{"num_attention_heads": 8, "num_key_value_heads": 8, "intermediate_size": 512, "parallel_block": false, "init": "trunc", "init_std_up": 0.0856, "optimizer": "muon_variant", "learning_rate": 0.0176, "lr_mult_qkv": 0.5, "lr_head": 0.0103, "warmup_steps": 93, "decay_fraction": 0.837, "decay_shape": "linear"}
Each number is 128 + 24 x the weight over its row's rms, rounded and kept within 0 to 255. Layers, rows and columns count from 0. The size above them is the row's rms in percent of the matrix's.

# layer 4 attention output (transposed), 256x128, rms 0.244, rows 174-194, columns 64-127
size [107 118 113 103 109 107 114  98 131 105 105 107 105 113 102 111 120 110 110 111 115]
[[138 174  94 118 150  98 152 100 121 121 135  90  99 184 128 114 139 156 137 157 135 145 115 149 144  99 156 147  96 110 136 149 158 141 100 148 128  77 154 118 122 138 125 161 195  99 157 103 118 132 119 110 138 137  93 135 119 154  77  87 157 109 132 127]
 [105  92 173 137 170 170 116 118 135 162 127 144 123 181 113 121 118 169 194 134 162 152 147 128  87 105 119  88 132 162 105 137 125 162 110 126  88 126 130 154 111 157 146 135 140 121 122 139 138 155 135 140  91  97 110 103 122 122 145 105 116 109 179 135]
 [181 143 165 138 174 171 161 150 164 152 151 122 157 101 118  69 103 128 126 123 127 149 151 121 131 128 100 155 149 130 174 115 143 145 145 117 131 141 182 111 156 141 125 147 122 119 138 139 128  86  94 114 142 144 120 126 151 103 134 138 110 142  80 131]
 [183 132  76 132 113 125 101 145 119 116 119 127 100 132 140 118 166 118 129 140 113  83 128 169 168 126 110 139  99 162  79 158 147 134 143 153 100 146 125 169 131 104 119  80 184 168 129  97 111 148 102 154 144 129 174 131 113 132 115 157 114 136 140 123]
 [146 157 105  95 112 125 156 143 136 132  99 114 157  89 116 140 114  63  99 147 141 189 148 126 166 100 109 161 100 129 138 129  93 122 128  95 121  91 115 174 148 115  96 157 149  89 141 124 118 152 115 130 113 120 168 136 136 169 140  93 145 126  99  63]
 [ 83 158 108  96 103 105 107 138 139 163 120 171 149 115 112 104 164  90 139 110 133 102 108 159 156 108 168 125 165 138 109 114 168 168 136 124  98 163 142 128 119 125 153 102 153 152 125 117 103 153 169 123  95 164 140 124 104 141 153 134 119 139 135 137]
 [112 112 144  98 127  98 104 118 107 144 106 148 132  83 127 152 159 106  91 160 145 132 103 105 116 123 162 146 115 140 147 128 123 133 111 148 141 101 118 109 123 159  92 138 102 109 151 165 139 179 121 137 122 149 160 134 148 148 153 142 149 130 137 123]
 [138 113 107 131 164 147 170 113 142 122 107  91 161 163 138 138  79 166 133 129 160 133 157  65 164 141 119 108 153 136 152 187  91 129 126 121 133 115 150 155 108 119 108 126 119 106 102 124 163 130 127 134 107 122 138 102 171 128 122  67 121  95 108 125]
 [171 116 140 109 138 142 129 121 121  90 146 123 106 122 115 110 160 161 170 123 111 151 129 122 132 141  81 118 125 164 123 177 104 151 157 102 173 124 129 129 147 104 138 126 117  94 137 129  80 141  93 115 152  90 113 179 129 133 114 128 151 174 133 128]
 [ 92  73 129 143 134 139 129 119 137 143  93 120 135 137 136 108 182 114 128 134 125 122  99 103 106  92 142 139 116 165 145 135 123 143 111 160 138 100  93  86 115 167 146 150 143 141 156 150 125  97 115 168 137 137  89 136 146  87 152 134  76 126  95 157]
 [ 93 114  99 118 100  95 121 117 106 153 143 150 136 143 141 128 129 111 114 130 133 122 109 137 113 145  99 102 131 132  92 130 165 119 126 183 112 111 175 134 117  69 151  82 149 119 134  95 140 145 145  94 139 191 147 124 108 177 111 109 158 130 168 150]
 [128 101 101 123 174 118 119 135 131 120  77 152 136 118 128 141 159 145 121 142 127 123 110 153  83  76 133 113 113 118 135  97 137 130 100 134 153  88 128 169 120 192 104 177 158 137 173 136 102 150 142 129 151 139 134  81 124 111 121  79 164 103 107 133]
 [132 116 107 153 131 140 119 152 125 124 104 121 123 142 147 109  99 156 184 119 143 122 162 118 159 144  94 140 105 124 130 128 147 157 133  93 114 151 104 195 166 115 117  82 132 106 103  97 145  97 109 126 112  69 133 100 144 108 113 121 140 139 135 112]
 [192 133 129 124 191 175 140 108 126 118 134 151 141  92 118 106 144 150 138 127 117 143 169 128 137 132 118  73 129 203 150 153 143 132 126 116 173 147 175 136 183 131 136 135 113 142 129 139 113 137  88 125 132 151 104 148 120 127 156 139 121 154 133 126]
 [143 147  95 118  90 117 114 125 141 120 144 153  78 148 117 142 123 118 168 127  94 138 139 157 141 152 106 164 112  99  68 120 102 149 138 105 156 155 117 133 119 132  98 121 169  76 121 135 139 119 143 142 127 104 148 137 115 121 118 147 105 101 142 118]
 [124 152 139  90 129 111 100 149 119 146 159 107  93 110 138 179 131 111 113 135  85 127 123  94 144 153  94 117 127 130 122 136  58  96  96 123 162 151 103 147 197 121 142 124 114 134 141 134 123 130 157 110 144 139 113 121 101 100 108  87 124 144  88 108]
 [113 115 112 176 104 139 124 123 114 119 118 130 134 113 107 142 147 116 103 116 141 124 118 101 112 146 126 138 163  90 124  92 147 120 122  97 169 142 139 109 194 104 119 158 121  98 166 140 129 148 155 144 118 115 144 168 154 129 141 133 114 191 146 162]
 [149 100  90 139 141 118 155 128 132 114 101 152 114 142  83  71 132 130 126 149 121 156 101 185  67  81 126 130 127 141 140 150 145 128  99 136 149 125  90 154 147 141 116 121 148  71 129 155 141 164 100 174 149 126 131 136 144 125 174 133 104 147 161 166]
 [106 143 146 135 104 126 124 112 122 153 138 176 141  95 155  91 150 136 117 145 153 130 108 150 126 145 182 109 127 171  92 111 166 102 124 157 104 129 140 119 104 145 112 133 142 126 147 111 138 107  97  91 160 126 116 136 122 169 128 162 136 152 150 169]
 [159 160 129 119 142 125 143 141 109 133 130 122  92 104 157  75 125 119  96 119  91 123 157 133 106 111 113 165 132 151 128 170  87 195  88 148 121 124  85 147 160 168 115 125 113  87  92 155 136 150 114 130  93 162 103 114 120 121 149 107 128 120 127 132]
 [102 113 111 142 118 125 124 113 152 123 153 150  87 122 112 106 102 120 121  77 129 164 177 166 132 117 123 125 147 116 108 135 116 148 158 122 132 175  81 120  78 103 142 137 129 149 119 115 108 121  98 134 105 127  81  98 105 117  82 145 144 122 137  75]]
# layer 4 attention value, 256x128, rms 0.29, rows 175-194, columns 64-127
size [118 110  99 102 112 102 108 126 101 105 102 107 106 102 109 113 109 112 121 115]
[[167 129  83 111  89 107 143 155 118  97 129 105 111 103 161  74 164 101  97 106 124 131  94 135 136 147 163 154 115 101 168 119  97 130 154 136 180 136 146  86 114  99 161 141 123 134 112 137 113 113 127 128 122 170 146 136 117 146 145 138 134 149  90 135]
 [100 116  82 109 114 101 103 115 136  95  79 140 113 157 137 165 146 151 136 107 137 123  73 142 137 137 137 106 121 109 116 120 103 121 121 120  91 113  60 136 120  95 167 143 142 120  93 131 109 174 125 129 103 115 125 112  93 111 167  78 139 103 133 115]
 [ 89 141 196 121 149 111 184 106 133 115 158 139 145 105 108 138  92 140 142 105 147 134 161  83 132 108 149 140 149 112 136 101 127 131  60 120 149 138  95  93 129 166 133 168 152 126 132 146 147 118 138 104  91 132 108 114 146 145 152 146 141 135 139 124]
 [129 118 142 168 117 125  92 153 105 119 169 150 102 131 130 124 153 179 148 106 116  80 131 100  84 131 153  98 148 124 132 107 109 126 101 145  96 100 144 114 107 103 135 119 126 175 115 119 160  88 126 113 149 144 132  71 134  93 113 160 105 135 175 152]
 [171 125 135 160 136 142 154 111  98 110 128  89 115 131 121 150  93 170 107 155 123 125 147 114 130 142  96 128 105 116 153 149 106  87  77 137 152 132 127 123 130 116 130 132 115  96 113  92 134 121 110 167 168 137 131 127 164 164 105 117 147  89 128 122]
 [ 92 143 124 153 137 141 145 150 165 124 152 155 172 155  85  91 121 150 115 105 111 115 200 157 114 150 112 140 105  97 113 140 122 146 118  75 116 129 127 134 139 145 117 104 133 154 105 138 138  77 112 107 142  90 151  95 153 119 126 164 111 140 122 130]
 [144 140 123 148  79  97  86 133 124 169 170 144  93  90 124 115 169  90 114 138 118 110  96 145 120 118 150 120 134 148  99  65 132 144 144 147 137 127 141 110 129 164 128 160 119 163 146 143  82 132 122 128 129 132 121 125  95 120 131 169 138 145 153 149]
 [ 91 123 101 148 117 115 131 134 150 121 115 120  98 143 180 146 105  94 101  97 122  92 133 123 135 132 155 111 143  92 150  81 160  90 121 173 118 111 146 117 147 162 114 131 126 151 162 154 178 120 155 146  86 133 137  90 107  90 124 148 105 124 121 127]
 [150 179 140 128 147 128 124 138  87 136 122 161 131 147 134 109  88 110 137  99 150 136 134 153 163 165 112 142 135  83  93  92 157 110 170 108 149 125 133 146 127  99 138 110 114 107  76 130 129 161  99 110 127 117 147 120 111 154 125 155 210 136 145 139]
 [156 126 138 123 139 128 104  86 148 112 126  91 110 111  91 123 106 150 138 115  94 122 148 161 151 114 110 170 139 167 156 166 101 127 140  73 140 140 115 136 132 141  93 151 111 133 182 170 127 110 110 115 124 121 125 108 156  93 150 139 123 118  89 116]
 [132 150 146 135 109 147 134 132 122 147 151 110 176 152 126  88 109 154 145 120 145 178 153 119 136 154 133 150  87 138 112 131 137 136 155 122 106 143 108 107  98 102 152  63 128 114  99 108 147 112 129 131 123 159 136 152 116 116 110 166  78 160 129 151]
 [127 128 139 105 159 114 155 135  96 134 125 141  93 124 131 132 196 114 106 135 137 133 100 144 120 104 157 145 149 134 126 103 104 144 108 152 125 128 108  67 134 151 137 215 143 145 112 168 116 165 109 120 145 136  89 141 104 131 164 122 106 123 111 146]
 [ 92 107 139 118  62  90 134 164 153 152 119 117 141 120 163 117 121 123 110 117 151 108 117 120 120 154 160 137 132  85  97  86 142 104  95 103 112 108 102 116  82 152 117 136 129 128 128 146 141 146 162 159  75 123 163 139 157  86 148 129 107  95  93 109]
 [131 113 172 154 146 164 170 143 108 108 121 117 153 151 136 104 144 119  88 115 115  99 119  81 118 134 143  80 109 159 166 156 113  92 105 146 135 116 130  94 133  88 142 124 121 176 149 106 120 123 138  84 137 145  88 103 119 133 152 136 143 203 166 159]
 [105 111  93 128 114 162 130  98 139 139 114 122 156 143 116 119 149 140 136 146 150 126 111 142 128  68 160 124 119 130 145 143 172 152 161 139 106 116 127 117  77 131 130  96 109 126 132 126 117 145 130  93  94 130 167 110 144 138 120 179 122 117 184 140]
 [108 109 121  77 130 123 121 162 143 176 119 131 122 176 137 121 128 145 160 119 106 150 129 143 133 132 136 160 129 170 125 167 130 108 124 131  94 120 111 150  78 171 143 112 134 149  96 186 129 136 112  98 129 146 115 119 118  99 148 125 170 121 147  98]
 [128 139 165 109 113 129 136 168 140 140 155 136 157 108 167 136 107 136 154  87 135 141 153  93 164 179 129 121 137 137 163 103 108  92 132 120 119 128 161 105  88 123 139 137 150 169 108 139 100 130 145 114 101  98 134 123 119 149 104 157 157 137 126 133]
 [156 143 137 136 162 123 147 115 102 125 105 112  96 146  91 149 105 115 138  97 132 105 189  68 119 147 100 163 118  71 162 145 138 117 153 112 131 137 116 111 122 102 149 110 141 131 105 154  80 156 121 166  88 134 142 138 143 102 134  97 132 105  98  69]
 [ 89 122 121 128 123 128 131 111 157 116 142 143 145 127 141 126 118 133 140 125 146 113 108 108 129 108 128  94 156  91 140 100 132  89 129 132 107 112 202 107  91  96 164 124 168 163 140  90 108 113 110 140 150  72 168 107 143 124 120 163 104 127 133 167]
 [124 178 147 105 122 157 122 130 119 119  83 125 132 138 147 136 146 116 134 171 112 105 106  92 132 154 132 145 125 139 137 147 149 115 147 139 109 100 160 141 160 127 118  97 110 101 145 134 142 140 116 137 184 131 147 158 166 127 134 105 145 102 101 168]]
# layer 4 attention query, 256x128, rms 0.218, rows 192-223, columns 64-127
size [ 94  85  93 107  93 101  96  95  97  93 102  90  93  84 101  83 104  96  95  97  92  89  97  85 103  89  88  96  89  82  96 105]
[[120 142  71 136 142 144 154 117 126 118 137 146 155  69 124 117 184 101 129 109 123 112 102 130 148 155 107  94 108  97 114 148 117  77 154 154 129  69 116 134 115 136 130 172  98 129 173 113 140 130  99 133 137 125 142 161 143 167 125 136 162 162 137 131]
 [ 63 145 106 100 147 147 119 127 123 130 104 121 165 110 174 130 143 121 131  80 116 144 111 103 134 153 153 108 136 110  75 131 156 152 114 163 107 174 134 128 134  79 136 177 112 146 133 176 122 100 114 131 150 168 129 117 150 134 121 121 143 115 150 116]
 [135 131  95  92  83  92 154 145 128 134 126 183  93 110 101  93 105  98 128 138 153 118 125 118 158 139  92 119 153 120 151 150 134 138 132 159 118  95  93 112 134 127 118  74 136  95 165 113 163 138  94 116 147 105  92 100  85 119 156 135 149 131 131 162]
 [129 123 130 123 116 134 130 103 161 121 126 110 122  82 131 108 125 125 150  96 110 117 138 141  80 122 144 155 160 113 113 203 122  95 155 139 147 135  88  95 135 148 128 117 128 140 139 123 106 120 110 112 161 109 141 115 132 160 100 130 112 179 121  89]
 [133 143 139 171  42 182 136 109 118  84 141 125 118 111 135 149 110  79 152 166 128 114  78 116 108 139 164 123 147 133 110 166 112 147 148 108 142 150 123 106 126 137 116 152  79 112 117 132 188  99 132  99 137 122 146 119 130 116 139 101 169 115 122 105]
 [108 160 116 138  63  96 123 137 137 105 126 132 133 161 101 131 103 128 137 157  71 115 107 107 159 118 131 129  95 148 111 130  67 157 178 134 104 139 138 113 121  76 127 114 124 119  75 129 147 125 147 164 106  98 109 163 103 111 162 122  98  91 105 180]
 [141  91  89 114 123 145 143 125 123  79 117 139 121 117 112 177 101 145 169 139 110 117 123 104  93 192 129 121  93 154 163 146 113 161 135  94 126 109 115 112 128 158 161 156 132 141 150 161 126 110 133 166 141 124 115  92 126 109 157 106 127 139 167 127]
 [159 147 133  85 153 123 148 149 148 111 146 148  93 128 124 137 152 179 105 159 118 167 168 154 118 105 131 124  93 126 137  60 111 134 117  85 109 143 100 167 156 168 152  88 102 134 155 132 110 135 102  89 130 150  95  86  97 103 118 137 131 132 136 122]
 [115 169 157 132 151  97 112 132 138 172 116 140  93 113 148 157 123  93 111 135 162 115 140 126 175 101 185 111 122 126 128 117  60 184 151 149 114 146 170 171 137 159  81  90  92 116 120 118 137  93 119 136 136 154 111 142 103 115 134 132 125 119 116 135]
 [134 125 120 143  92 163 108 160 171 123 157 100 132 118 123  94 110 127 159 153 123  90 180 133  89 121 125 153  99 147 111 136  84 109 126 142 122 152 131 119 119 123 162 105 136 121 117 106 134 135 144 128 100 142 144 144 140 143 148 135 137 151 105 134]
 [126  99 116 156 121  59 128 103 113 110 101 143 143 108 130 152 111 118 126 161 152 134 115 119 149 151 119 165  64 156  99 104  82 120 120 141 122 102 118 173 150  99 144  74 124 111 130 124 101 149 165 137 132 140 137  87 117 124 146 116 166 126 142 183]
 [106 130 118 135 150 165 140  86 184 150 140 128 124 137 106 149 141 133 126 123 177 138 138 159 111 114 162 145 102 119  83 149 127 169  93 101 111 130 157 202 157 107 157 155 143 153 142 163 105 149 103 109 130 145 126  88 118 170  97  81  89 114 142 106]
 [145 145 120 142 140 137 109  92 122 113 156 121 105  80 135 109 113 149 138 172 152  92 145 133  68 139 192 123  92  81  91 143 122 103 142 108 185 117 121 126 127 192 133 142 125 135 109 141 102 102 144  59 135 107 111 128 113 103 113 165  84 151 118 115]
 [133 181  87 149 101  82 145 149 142 153 123 172  77 177 132 129 131 168 108 114 108 125 143 149 134 135 137  88 146  95 155 117 121 136 164 149 122 144 109 142  98  93 130 127 104 115 139 116 120  74 151 122 103  73 127 146 118 153 123 135 124 112 124 135]
 [143  95 113 144 169  95 112 165 118 176 113  98  90  77 146 122 127  86 139  96 179 110 148 114  83 123 147 131 100 155 122 133 109  70  89 128 127 135  87 130 134 178 121  80 139 133 157 144 124 121 116 140 168 127 118  85 129 156 104 120 130 133 147  95]
 [122 185 101 140  92 128 158 134 140 196 140 132 134  46 162 124 188 141 128  67 124 131 120 103  86 137 124 117 134 117 144 126 119  98 134 155  91 156 110  96 146 137 132  93 117 151 102  97 126 104  98 124 119 142  79 136 125 133 117 150 166 143 128 120]
 [129 125 152 123  95 152 140 106 154 132 148 145  93 186 139  84 122 148  95 159 111 144 101 175 112 105 111  95 116  96 136 124 150 156 136 139 152  97 140 148 114 139 145 119 107 149 176 137 162 126 145  87  92 146  99 138  95 123 113 120 108  85  89 117]
 [145 120 122 140 163 109 136  86 111 114 117 109 119 102 133 107 112 121 114 154 106  80 135 118 125 130 146 145 130 150 109 151 116  94 146 123  92 131  92 115 115 149 114 130  89 116 138 144 155 131  76 133 122 129 121 146 117 158 134 139  99 117 157 111]
 [ 97 146 162 122 141 105 105 132 145 142 121 124 111 125 135 152 128 134 140 147 112 128 175 153 138  99 144 101 129 158  92 109 123 123 137 169 187 152 145  90 166 136 105 133 134 137 103 116 109 177 131 136 104 119 160 156 143 111 184 178 149 109 117  83]
 [130 104 159 115 141 162 127 161 155 136 171 106 131 153 154 105 107 115 138  94 130 144  98 156 140 112  72 105 146 170 155 205 110 116 134 122 100 145 156 142 138 165  96 123  91 137 143 106  98 136 147 136 127 151 157 127 143 144 136  91 114 121 140  98]
 [162 105 111 159 139 118 134 112 134 134 135 126 133 129 125 138 118 134 169 135  89 147 117 117  96 145 160 112 144 159 110 167 105 130  98 121 128 154 173 175 154 139 148 123 128 144 129 128 101 116 118 119 135 121 118  84 108 121 106  85 129 149 156 119]
 [160 121 127 141 124  94 121 154 136 101 163 110 138  90  77 109 137 104 161 113 101 121  92  89 156 116  85 134 122 179 154 149  91 140 159 149 111 107 158 131 115 137 151 116 116 126 170 126 182 128 102 176 155 135 118  93 151 126 154 112 145 131 108  97]
 [106 103 130 144 101 129 124 183 170 163 106 156 116 136 121 158 120 122 123 150 173 161 152 135 101 108  83 145 123 161 140 107 138 118  95 104 169 125  92 137 151 154 121 161 122 128 107  97  71 138 116 141 103 113 137  66 157 104 128 107 132 103 111 116]
 [133 127 125 163 121 159 148  99 109 118 124 160 144 103 124 158 158 157 135 127 109  98 135 148 124 150 136 121 135 122 119 141 120 145 132 173 156 102 112  83 143 184 151 107 111 170 124 102 166 145 105  96 135 131 189 107 134 170 132 118 180 131 146 115]
 [137 120 112 109 180  93 150 106 157 110 111 137 114 143 166 165 120 122 130 107 134 177 139 149 142 134 117 105 120 125 137 140  92 104 146 105  84 174 124 168 122 107 112 133  98 133 147 139  95 117 160 140 121 142 156 101 134 126 113 121 117 108 121 145]
 [155 116 158 124 185  99 165 144 112 151 135 122 144 126 130 119 119 141 167 130 177 117 158 134 171 165 136 122 132 136 147 128 124 160 149 150 123  87 130 138 155 126 108 110 110 124 147 120 110 125 121 134 137 145 152 104  95 130 137 121 135 149 141 147]
 [ 90 167 129 115 136 129 103 131 122 154 103 124  95 122 139 163 141  83 200 111 146  92 165 118 176 110 126 127 150 128 120 151 119 141 161 129 125 128 119 106 109 116 114 111 173 119 132  86 124 133 111 155 178 119 111 122 152  91 136 133 132 180 164 107]
 [ 99 155 119 115  98 147 138 156  96 136 137 179 124 129 129 111 136 174 127  73 116 156 134 144 127 148 102 150 120 115 125  95 159 137 105 119 148 130 157 104 162 133 159 175 149 145 131 104  80 126 186 100 135 131 141 135 121  84  98 104 145 133 103  99]
 [131 121  95 160 160 146 184  71 104 151 134 156 127 107 140 124 158 120 119 102 149 161 125 142 145 161 106 105 117 134 121 116 140  72 121 105 147 153 124 143 119 117 135 168 102 152 133 100 117 117 185 147 124 117  76 149 149  97 118 128  97 109 127 127]
 [156 150 136 109 123 196 164 123 117 169 172 160 120 142 114 124 140 135 120 115 129 104 142 165 128 167 153 114 155 113 145 163 118 153 120 116 149 171 127 125  87 117 124 158 146 120 133 110 127 113 169 123 100 166  99 175 100 103 127 118 101 120 147  94]
 [179 151  83 170 152 130 153  90 140 110 143 135  99 103 113 129 138 110 141  94 114 113 107 119 134 150 156 160 136  74  99 131 100  98 154 155  92 131 133 107 132 145 124 115 121 147 136 109 146 108 119 149 139  91 114 121 122 171 113 113 154 152 120 124]
 [140  95 111 123 161 175 125 114 117  97 134 116 144 147  96 155 121 150 122 178 128 111 132 102 135 110 133 154 127 152 107 116 152 114 113  64 181  98 141 149 150 144 131 147 134 116 123  97  94 107 149 110 104 181 134 135 103  84 148 133 103 158 131 155]]
# layer 4 attention key, 256x128, rms 0.195, rows 192-223, columns 64-127
size [ 98  86  94  96  96  99  91  98  94  90  91 105  95 112  95  85  86 103  94  82  85  92  95  86  89  86  99  96  86  83 109 101]
[[127 115 125  91 118 150 133 107 110 109 129 129 142 148 147  87 135 138  63 149 129 128  61 126 153 118 113 150 111  97  90 136 160 132 101 180 153 144 130 137  94  98 162 158 113 115 153 104 136 130 128  77 100 156 119 154 123 129  55 121 126 106 100  64]
 [148 122 144 116 149 115 132  98 145 145 132  84  94 122 180 123  97  98 133 166 143 132 130 134 137 134 181 146 135  96  64 128  94 109 155 180 125 138  98 127 140 120 122 103 140 178 122 137 120 115  86 111 133 154 166  85 126 167 114 136 176 115 133 116]
 [158 129 127  95 132  91 130 173 119 120 113 150 143 106 127  80 170 105 100 112 113 112 113 122  89 109 100 133 153 122 136 103 164 127 121 166 138 128 142 127 109  97 126 115 127  95 124 135 125 120 113 145 153 103 150 142 156 137 153 143 123 157  96 139]
 [182 114  88 125 133 152 144 113 160 102 154 131  88  67 135 128 123 166 111 118  99 109 111 118  94 152 148 145 108 164 134 131 135 139 145 116 162 155 121 147 141 137 159 123 124 116  96 153 103 133 113 119 148 108 148 131 165 139 107 142  97 170 149 144]
 [111 128 135 151 113 182 101 108 115 123 104 124 131 107 143 154 162 142 114 126 116 106 140 121 142 137 159 128 132  89 134 150 163 135 138 130 116 174 125 128 137 178 158 150 179 190 133 158 145 112 101 145  96 121 125 171 116 115 115 102 133 133 128 150]
 [134 117 132 167  86  97 132 141 140 148 136 155 120 128 133 128 148 108 174 129  92 127 113 117 151 125 120 117 149 165 152 132 106 114 175 149 123 115 110 107 141 127 100 140 133 167 102 110 177 142  95 189 119  90 122 141 150  94 149 145 131 128  80 109]
 [127 122  87 155 134 100 140 121 100 104 105 177 149 138 108 137  78 156 156 176 133 105 105 103 127 124 155 124 109 129 135 151 120 174 154 169 129 123 114 124 148 151 151  83 133 141 156 122 120 102 118 113 104 161 129  70 126 121 162 136 178 115 150 135]
 [112 113 151 143 130  61 154 139 140 110 119 100 150 149 117 155 113 166 129 213 119 150 154 143 114 136 141 155 148 157  96  92  98 134 124 140 119  85  97 174 128 117 121 116 123 110 127  77 105 123 106 136 103 128 138  85  90 113 140 119 112 108 107 144]
 [103 156 151 138 137 119 128 145 156 140 138 151 140 131 137 140 140  63 139 124 126 113  98 131 150 125 130 108 117 127 169 153  95 163 125 151 111 128 127 109 141 167 128 125 154 125 128 105 140 128 108 115 166 137 132 144 123 114 164 113 121 104 122 130]
 [152 129 143  84 127 142  92 110 178  92  97 130 145 130 158 125 144 136 119 115 108 110 146 115 157 118 125 120 139 151 145  90 135 175 113 154 140 147 150 126  98 145 142 117 113 136 143  98 142 135 130 136  88 124  98 187 113  83 123 153 110 128 149 125]
 [126 137 138  83  95 111 101 162 104 122 106 116 127 125  92 120 126 111  74 101 127 135 103 144 199 107 134 107 134 170 131 116 146 160 141 155 163 106 157 136 161 132 109 105 117 106 124 138 109 179 118 146 145 181 132 160 135  98 143 140 172  79 100 158]
 [142 171 163 100  99 147 118 113 136 122  99 118 130 123 137 120 111  94 138 152 123 122 133 114 139 124 161 153 130 124 169 168  90 167 102 110 113 161 150 185 150 153 146  95 112 166 121 161 110 125 125 120 141 131  94 111  96 163 120  99 129  93 108 124]
 [157 149 135 129 155 135  89 116 140  60 116 177 111 115 143  93 129 124 111 155 109 110 141  80 133 101 144 143 119 112 132 142 158 155 127  92 126 161 138 151 127 135 107 109 160  94 161 133 120 109  91 125 125 141 136 117 136 107 145 173  84 151 178 130]
 [127 111 122 109 150  91 104 135 145 115 152 122 101 156 138  98 149 141 153 139 135 114 143 171 113 124 124 147 155 114 108  93 115 128 151 125 102  85 131 160 116 158 138 179 111 125 141 110 134 122 140 129  71 114 143 121 140 112 121 179 134 182  92 115]
 [101 137 153  99 151 121 113 106 114 144  96 120 148  99 157 180  92 135  91 129 160 138 171  90 155 136 117 126  82 110 121 150 142 139 116 115 123 169 129 118 159 173  92 111 143 153 122 121 103 111 122 134 129 153 113  95  89 121 174 126 100  58 169 141]
 [142  91 124 102 142 130 168 122 162 124 158 140 123  87 142 110 175 120 120 122 156 165  95 151 105 186 153 122 157 135 113 123 161 132 118 142 128 154 125  97 159 150 134 136 113 169 114 114 121 131 124 107 161 139 100 119 100 103 130 118 101 134 120 123]
 [128 118 156 140 125 107 121 149 114 174 104 131 149 147 157 124  88 164 142 130 122  81 133 142 120 128 135 127 125 119 162 117 115  81 109 135 113  92 108 130  87 137 128 123 117 107 157 113  85 149 125 105 147 134  87 121 158 140  93 126 103 102 129 173]
 [143 126 124 128 145  91 134  98 122 108 133 122 102  72 114 146 153 149 119 140  95 117 142  89 157 131 133 139  82 168 135 140 105 150 163 115 131 115 125 137 154 114 150 137  98 122 105 100 138 135 149 152  75 164 124 129 148 127 159 157  86 140 119 116]
 [ 97 161 104 139 131 183 123 112 141 109 133 160 157 123 150 146 134 166 120  84  99 140 196 119 118 124 116 120 125 136 121 144 127 169 117 161 159 131 110  73 133  89 141 130 147 141 127 113 102 126 133  99 111 119 126 138 162 147 148 110 103  89 141  96]
 [140 143 110 144 199 130 165  96 139 188 127  74 122 140 174 137  78 120 108 125 125 116 147 151 150 138 114 115 113 157 124 115 116 102  83 132 126  98 131 112  53 137 132 164 110  98  89 108 163 108 137 132 133 120 135 132 130 163  89 115 131 118 146 127]
 [173 149 117 141 121 162 100 123 143 129 133  84 132 142 106 150 114 101 123 123 119 126 134 146 166 135 151 158 124  93 144 144 126 163 135 131 125 130 118 171 155 148 105 157 144 123  94 155 169 120 152 119 126 150 154 102 118 107 134 108 116 117 113 116]
 [110 151 141 158  91 119 157  88 116 121 121 138 142 138 138 146  94 135 119 113  86 110  82 129 167 129  64 133  92 108 165 184  94 153 162 171 130 133  93 140 138 135 142 120 145 146 124  90 155 121 129 140 153 107 148 117 139 168 125 111 167  98 135  93]
 [ 71 146 132 119 137 120 117 110 108  92 104 127 129 142 126 130  89 118 139  99 132 139 151 111 140 113 141 124  78  99 126 104 142 133  87 107 119  80 152 132 144 140 170 148 182 143 179 153  92 111 191 114 137 103 111 127 120 124 116  84 149 101 116 159]
 [126 103  94 126 106 156 155 143 146 140 140 106 145 111 143 115 133 126  96 123 149  81 130 112 153 133 117 101 142 107 106 185 122 173  99 136 135 162 130 107 127 144 132 106 136 127 103 104  99 171  98  67 130 137 117 157 111 172 151 162 123 112 106 103]
 [129  85 118 140 176  80 126 151 107 115 143 110 115 142 178 125  73 146 146 162 135 131 143 145 139 139 129 136 141 159  97 125 106 114 142 145 124  90 106 167 117  86 156 143 107 127 121 128  96 137 116 135 133 147 140  94 133 107 118 100 145 148 148 154]
 [127 158 168  96 169 119 112 141 131 119 111 152 127 111 151 114 139 118 138 117 111  72 136 144 108 100 125  91 130 126 145 153 128 170 160 136 100 116 145 120  94  67 141  86 148  87 147 133 139 135 116 176 150 124 129 144 134 136 115 148 141 142 178 125]
 [117 168 147 144 114 184 143 118 113 116 119 157 131 145 107 151 149 141 130 106  91 131  96 147  73 131 131  85 112 100 116 161 159 166 132 163 161 173 129  90 149 154 140 122 152 128 126  98 139 158 144 116 129 114 140 135 151 146 163 109 161 108 129 107]
 [161 156 140 115 129 133 156 136  85 112  96 159 126 122 145 137 118 158 137  74 173 111 123 148 118 156 130  95  58 102 136  91 147 120 151 124 114 158 138 154 144 181  99 131 131 130 142 157  76 140 167 117 133  78 125 130 120 113  86 144 128 125 160  98]
 [165 133 136  91 172 155 148 104 135 109 117 159 133 135  96 110 134 136  88  98 128 158 143 148 104 119 132  87 104 119  96 174 139 103 100 119 161 189 107 121 151 141 119 113 107 131 130 117 125 128 158 131 156 164 120 116 114 118  82 118 136  90 120 101]
 [125 156  92 115 179 152 116  87 184 136 141 124 125 111 112  74 160 105 137 132 112 124 162 170 124 149 195 118 148 137  88 173 146 106 125 133 124 137 151 103 131 139 124 158  71 115 138 143 144  94 121 105 130 147 111 153  70 131 110 163 115 140 123 129]
 [152  97 112 114  91 144 115 120 145  87 139 131 135 110 111 168 170 147 101 119 112 112 136 122 111 102  96 171 130 126 136 129  89 117 141 124 131 132  98 132 181 108 142 155 125 148  62 107 137 124 124 109  85 116 151 114 132 131 125 127 112 176 112 112]
 [144 127 131 109 103 165 140 117  88 101 122 151 150 160  86 124  98 117 125 165 132 107 116  96 156 138 145 135 126 166 141  97  94 141 119 110 138  94 166 103 138 111 147 152 133  71 123 129 129 122 168 119 135 120 153 179 101  71 136 142 118 148 140 164]]